config = dict(
    activation='swiglu',
    rope_fraction=1.0,
    qk_norm=True,
    optimizer='muon_hyperball',
    lr_head=0.00638,
    schedule='wsd',
    dataset='wikipedia_en',
)
Each number is 128 + 24 x the weight over the matrix's rms, rounded and kept within 0 to 255. Layers, rows and columns count from 0.

# layer 7 MLP down (transposed), 704x256, rms 0.0428, rows 430-446, columns 192-255
[[136 100 111  67 134 157 126 145 144  84 124 128 108 108 110 138 173 113 120 130 112 120 129 161 154 125 112 133 106 131 118 128 112 108 117 153 158 131 149 143 158 112  84 133 100 132 137 126 162 164 152 147 122  96 120 111 106 153  90 102 128  82 147 153]
 [ 96 102 133 104 128 125 157 125 143 124 134  60  94 170 106 137 102 118 124 137 130 142 153 144  91 117  80 110  82 143 128 154 149  91 117 147 134 123 112 137 108 161 148 130 149 101 103 144  93 119  85  83 119 156 146  88 127 137 103 140 125  90 137 140]
 [132  82 125 161 128 119 138 141  92 114 113  92 143 108  81 158 144  72 164 153 123 145 124  99 166 115 139 143 133 136  40 152 107 114 114 174 152 103 129 168 170  80 168 152 132 112 125 152 132 108 103 151 135 128 102 153 127 124 161 128 146 152 154 124]
 [148 137 144 116  65 133 176 144 120 113 119 113 139 105 176 100  77 148  85 117 174 153 176 121 142 148 118 136 124 130  69 149 158 115 144 156 138 144 152 181 117 104 177 107 129 125 146 110 186  98 148 132 109  93 122 112  84 143 140 104 103 159 138 155]
 [111 126 154 170 135 150 101  89  96  85 164 117 161 106 147 101 101 135 135 139 123 110 150 142 146 153  84 154 149 159  97 120 140 113 109 114 152 150 114  94 130  66 140 135 143 130 119 121 123  97 118 161 182 124 110 121 146  95 109 153 173 137  95 171]
 [101 175 118 177 131  70 143 110  60 178 146 132 150 127 146  94 109 162 169  81 123 111 143 142 127 129 132 123 113 149 134 165 167  79 174 105 208 135 141 144  91 130 147  98 136 133 129 113 150  91 108 118 103 141 101 111  82 148 144 137 108 101 126  99]
 [112 117 136 163 137 129  97 130 142 105 149 165 122 160 105 124 120 144 134 134 119 156 131 143 115 112 116 153 149 142 123 154 181 156 139 136 141 102 164 140 117 125 119 115 156 151 115 129 155 155 142 139  84 118 117 128 122  85 109 101 154 165 122 167]
 [114 108 135 137 106 147  96 125 138 158 106 133 112 111 130 135 128 123 147 100 129 148 119  98 123 173 128  78 132  92 163 157 135 150 162 115 151 146 129 110 114 119 126 141 139 135 135 124 122 110 169 156  92 111 138  98 126 116 125 158 102 123 123 155]
 [155 105 162 145 136 141 150 165 130 173 157 148 111 142 151 135 137 164 169 136 113 159 128 112 108 103  95 146 133 149  88 151  92 121 144 164 106 129 173 120 163 140 159 110 104 142 150 122 123 181 120 154 138 151 127 142 140 123 151 100 100 153 129 146]
 [131  94 109 125  83  60 168 104 168 125 164  87 154 135  81 114 106 135 128 138 135 119 111 110  80 109 109 122  73  82 155 113 124 137 140 141 135 116 116 153 121 121 120  93  91 164 114 149 146 111 112  97 102 147 132 125 155  94 120 134 139 106 149 149]
 [118 160 126 156 137  89 138  97 137 120 143 156 125 120  90 111 167 152 124 110  93 132 125 102 143 112 169 134 144  93 132 124 147 137 119 104 186  95 137 134 131 140 181 129 113 154 180 148 113 169 120 109  93 140 160 164 137 107 123 154 133 156 161 125]
 [121 129 139 148 126 139 120 120 116 129 140 161 129 104  98 139 141 158 145  94 179 157 139 163 127 136 131 122 146 147  58 160  98 122 110 138 111 122 126 119 119 137 146 144 132 120 177 148 145 120 140 119 120 105 159 163 134 136 160 144 170 133 130 183]
 [104 133 153 124 122 126  99 143 133 135 144 137 134  89 119 155 148 111 108 160  75 109 114 134 100 105 156 153 107 146 131 149 151 105 146 134 132 145 130 165 146 146  72 129 128  98 128 137 115 143  98 144 150 137 144 107 128 118 136 119 120  95 192 129]
 [125 110 127 127 110 147 124 117 148 101 134 156 129 151 119 151 149 134 120 158 113 130 144 124 127 102 132 149  99 156 141 165  98 142 125  94 117 158 106 129  98 128 102 108 121 164 103  85 161 104 141 131 135  96 152  96 165 129 144 158 151 159 151 159]
 [ 93 120 136 132 100 172 134  91  89 138 129 133 105 161 112  98 117 140 181 150 104 129 118 116  86 149 138 112 155 125 141 123 161 113 136 120 164  87 122 150 174 119 116 111 114 111 144 140 126  96 124 136 105 135  67 113 109 119 130 124 122 163 125 138]
 [152 115 137 126 125 103 166 123 105  92 137 151  82 130 134 135 132 129 145 162 116 135 147 157 130 171 109 159 118  98  85 131 114 122 130 162 136 152 129 114  99 118  95 179 127 134  74  94 155 137 129 157 128 116 175 133 152 156 128 181 147 127 145 162]
 [ 87  91  80 152 135 125 163 133 116 148  97 141 155 104 160 191 116 119 135 113 174 154  98 118  97 161  96 148 135 134 162 141 143  99 114 177 118 129 132  98 107 107 131 111  97 154 111 151 125  58 140 124 105 123 104 160 142 122 108 137 133 129 171 106]]
# layer 7 MLP gate, 704x256, rms 0.0435, rows 431-446, columns 192-255
[[132 148 123 137  99 122 131  83 164 159 139 142 132 160 135  96 118 100 118 166 142  90 131 170 115 140 109 113 164 122 119  91  75 128 128 136 153 114 127 140 121  96  80 158 119 149  95 132 167 121 162 137 160 135 120 146 129 139 136 143  99 149 129 110]
 [139 128 129 111 125 104 147 142 129 116 142 136 130 102 100 123 122 108 191 128 148 115  98 104  92  72 145 137 126 104 121 100  89 145 154 170 112 134 125 167 182  97 141 167 136 128 166  84 145 131  99 150 155 120  86 120 110 144 158 111 119 105  96 108]
 [144 136 180 161 109 114 113 117 124 129  98 154 159 123 109 104 132 150 131 129  96  73 134 174 143 151 106  95 171 101 128 110 142 128  81 101 173 188 127 109 139 179 136 143 157 113 136 168 127 114  96 117 156 164 114 143 142  97 107 102 190 110 116 133]
 [166 107 141 140  82 141 116 107 124 143 128  87 154 105 122 146 119 159 106 123 161 127 173 118  51 142 101 128 180 102 148 126 142  99 128 101 114 145 128 165 139 177  93 129 123  87 128 119 138 124 158 108  98 118 166 155 136 117 166  92 150 120 156 152]
 [163 125 127 122 140 147  87 113 124 127 122 116 128 153 171  95 138 114 146 148 138 103 114 149 124  94 128 117 129 145 146 104 178 177 128 104  76 145 141 117 116 154 128 137 122 153 168 154 157 126 118 165 130 109  95 123 169  81  91 156  86 136 168 137]
 [177 116 112  88 196 131 163 155 107 169 121 110 102 108 156 120 152 141 150 110 124 128 151 107 154 139 143 147 116 128 138 107 105 142 112 143 108 154 140 122 129  85 156 135 129 122 131 138 127  95 127 142 169 123 113 132 128  93 146 171  91 151 131 152]
 [124 116  99 140 135 137 133 105 134  86 145  95 115 149  85 108 132 133  88 140 126 130 136 116 163 173 156  96 155  97 144 110 116 137 139 159  99 125 143 142 141 127 112  88 117 133 154 165 166 148  83 135 125 148 104 114 150 155 127  96 139 177  94 115]
 [ 91 139 185 160 168 113  99 101 112 151 115 149 175 127 100 114  95 137 154 109 135 129  99 138 160 115 169 133 125 106  96 119 142 178  85 102 131 153  92 109 104 162 156 150  93 135 157 124 126 118 135 174 127 120 121 153 127 110 138 140 115 151 120 104]
 [127 110 112 109 113  97 163 133 120 136 120 172 166 106 105 154  96 131 110  84  95 134  91 164  99 110  97 132 119  93 104 123 166 111 135 133 173 136 108 116  84 125 128 158  57 128  81 156 163 150 145  94  98 134  86 167 122 103 111 163 122 137 167 142]
 [120 123 130 121 117 148 103 153 121 104  78 164 123 115 101 166 139  59 129 124 188 118 117 137 122 138 150 107 150 153 151 121 140  98 113 157 126 112 126  70 138 123  96 177 172 140 143 132 170 129 126 139 137 110 137 117 140 138 143 136 152 132 110 104]
 [ 68 149  86 153 175 118 160 121 119 139 140 128 145  75  45 148 125 122 135 120 129 125 175 124 142 165  93 114 133  99 133 158  90 170 154 146 119 157 125 136 156 123 131  99  98  73  92 149 120 119 103 149 133 158  89 102 136 124 179 128 132 124 173 137]
 [130  70 127 143 163 116 125 117 100  88 149 106 153 138 176 152 104 172 135 131 135  92 125  81 102 137 107 119 134 159 107  80 144 152 155 139 110 118 119 120 100 136 119 176 131 151 125 126 145 148 121 128 123 154 101  93 125 138 134 137 140 177 127 149]
 [130 106 108 111 119 127 144 109 124 143 157 157 139 107 153 139 154 128 133 118 134 141 119 148 130 146 134 116 173 148 149 113 125 115 160 174 116 185 121 130 168  99 147 162 135 126 112 118 136 121 112  85 154 128 134 105  80 113 163 170 116 101 136 117]
 [131 137  98 107 109 157 105 175 108 136 113  89 132  97  95 151 165 168 135 115 140 146  99 155 128 132 126 119 108 140  99 113 152  94 131 134 130 120 130 149 106 110 161 135 162 119 157 180  96 130 105 132 139 114 120 146 167  79 131 106 134 104 116 121]
 [118 144 101 123 157 145 147 120 134 130 144 154  97 127 150 119 121 119  88 108  98 108 136 126 142 150 155 154 154 117 101 114 149 144 151 152 144 175 108 125 109 147 176 170 133 117 136 128 119 140 119 142 129 128  82 131 150 126 152 149 128 126 116 158]
 [ 83  70 105 132 142 170 139 111 102 124  93 109 171  60  96 159 120 115 134 147 136 135 116 122 139 102 127 133 119  99 158  84 134  98 126 170 124 111 161 144 131 115 109 121 144 161 122 161  93  70 126 118 160  91 119 145 147 108 146 153 105 147 189 122]]
# layer 7 MLP up, 704x256, rms 0.0419, rows 431-446, columns 192-255
[[137 149 157 107 164 129 113  98 114 176 135 145 156 117 144 111  81 133 117 121 119 108 140 117 100 106 109 131 125 127 128 121 137 111 138  98 116 122 156 132 133 102 127 110 122 188 164 108 131 148 110 172  96 124 120 141 129  70 129 147 113 123 126  77]
 [162 107 105 167 145 114 103 169 132  88 135  99 129 123 125 141 156 107 150 129 121 156 117 109 158 117 115 120 108 153 149 122 140 116  58 128 120 147 148 122 135  86 113 155 144 114 129 154 126 159 109 155 127 111 104 157 127 107  90 100 111 160 161  89]
 [141 115 130  78 133 154 176 116 140 116  93  83 117 165 129 113 108 115 144 111 156 125 160 113 147 122 113 143 165 112 165 176 126 131 149 108 137 194 124 145 155 132 113  99 134 112 123 103 107 107 141 128  87 103 121  87 112 131 136 131 126 115 131 138]
 [121 112  85 104 138 108 115 132 136 125  85 109 146 115 110 156 111 133 146 132 126 133 110 140 158 133 127 181 149 133  93 119 108 139 123 134 186 162 127 113 123 135 176 157 125 165 138 131 137 156 192 106 149 167  60 106 165 124 123 130 121 124 136 131]
 [ 94 155 100 159 129 133 122 122 119 163  86 126 143 137 135 147 112 209 168  99 144 156 112 141 173 126 138 138  98 124 148 162 123 115 114 132 115 128  95 107  99 134 145 109  76 103 174 170 123 140 123 125  95 128  65 152 124 108 108 152  77 119 141 108]
 [147 144 147 136 124 116 158 177 147 169 153 119 137 120  99 130 119 102 136 108 141 130 120 162 106 129 115 120 153 120 122 130  98 170 128 159 153 148  90  68 175 136 138 140  91 127  96 146  87 153 106 109 143 131  99 143  86 127 116 101 107  96 106 136]
 [103  99 144 145 133 127 149 148 123 138 111 144 140 105 105 102 129 128 137  98 114 108 121 149 139  98 115 163 114 112 157 147 129 130 107 155  96 129 107 169 135 147 112 143 102 122  65 144 135 142 133  99 129 100 136 110  93 155  63  90  97 159 131 127]
 [105 137 146 168 155 151 130 104 127 120 154 130 124 159 110 146 132 102  87 149 142 133 113 153  96 182  85 136  89  84 108 150 153 136 108 144 141 152 162 128  99 151 165 146 120 147 107 154 146 136 110  72 125 132 148 147 110 140 164  97 170  97  88 132]
 [109 124 133 174 151 146 136 140  94 117 124  96 113 127 139 136 124 156 152 114 144 184 145 145 104 136 147 144 144 108 113 133 142 137 119 132 155 120 102 118 102 117 168 157 139 148  82 114 144 144 177 146 134 111 136 108 111 120 122 125 107 168  98 108]
 [123 161 131 160 172 141 137  81 141 130 131 136 180 143 138 109 150 117 123 157 121 126 106 145  89 129 172 124 175 144 156 120 114  96 149 143 115 102 106 103 146 125 126 143 137  80  77 147 118 163 134 146 119 151 155 135 119 143 139 119 131 113 141 110]
 [138 108 102 118 155 129  79 152 127 169 121 150 148 161 125 154 107 146 154 124  87  69 146 133 126 141 144  87 174 130 150 128 115 150 145 121 103 123 121 131 123 111 104 139 120 123 115 104 152 139 107 146 170 147 134 106 112 104 102 162 136 109 142 143]
 [143 130 125 123  73 128 159 131 125 159 143 155 102 136  93 117 125  86 130 101  95 155 135 152 121 110  86 125 119 114 174 184 152 104 111 113 155 138 112 103 119 135  95  88 118 147 148 140 135 163 130 131 118 143 128 136 147  95 136 145 142 121 162 155]
 [173  96 150 121 155 146 119 115 129 124 125 143 158 144 110 146 101 164 135 113 154 150 150 134 144 126 125  94 133 140 119 162  98 110  94 140 128 111 116 135 151 131 148 145 106 164 114 141  99 101 144  80  91 117 185  65 161 144 162 161 112 105 142 173]
 [124 162 133 116 105 122  95 145 106 124 105  86 111 115  99 184 137 102 100 152 111  83 103 138 101 120 143 138 125 135 203 145 159 103 100 142  71 173 132 105  96 149  90  88 156  72 174 199 109 109 114 119 108 144 148 108 112  97 106 156 119  93 117 139]
 [135 129 158 140 148  84 131 117 126 134 100 103 143 148 136  96 136 146  99 126 106 142 104 135 157 112 125 103 121  97 111 110 134 144 154 114 134 129 140 163 141 150 126  85  92 123 139 125 123  93 159  90 103 165 139 121  91 130 125  78 124 149 148 154]
 [122 110  89 158 122 101 123 121 105 120 101 137  97 173 175 129 130 111 155 145 135 104 117 122 104 155 144 142 126 112 129 106 147 116 129 136 127 148 118 112 123 132 158 145 124 144 150 131 152 112 156 119 126 124 126 122 187  90 113 118 160  97 113 115]]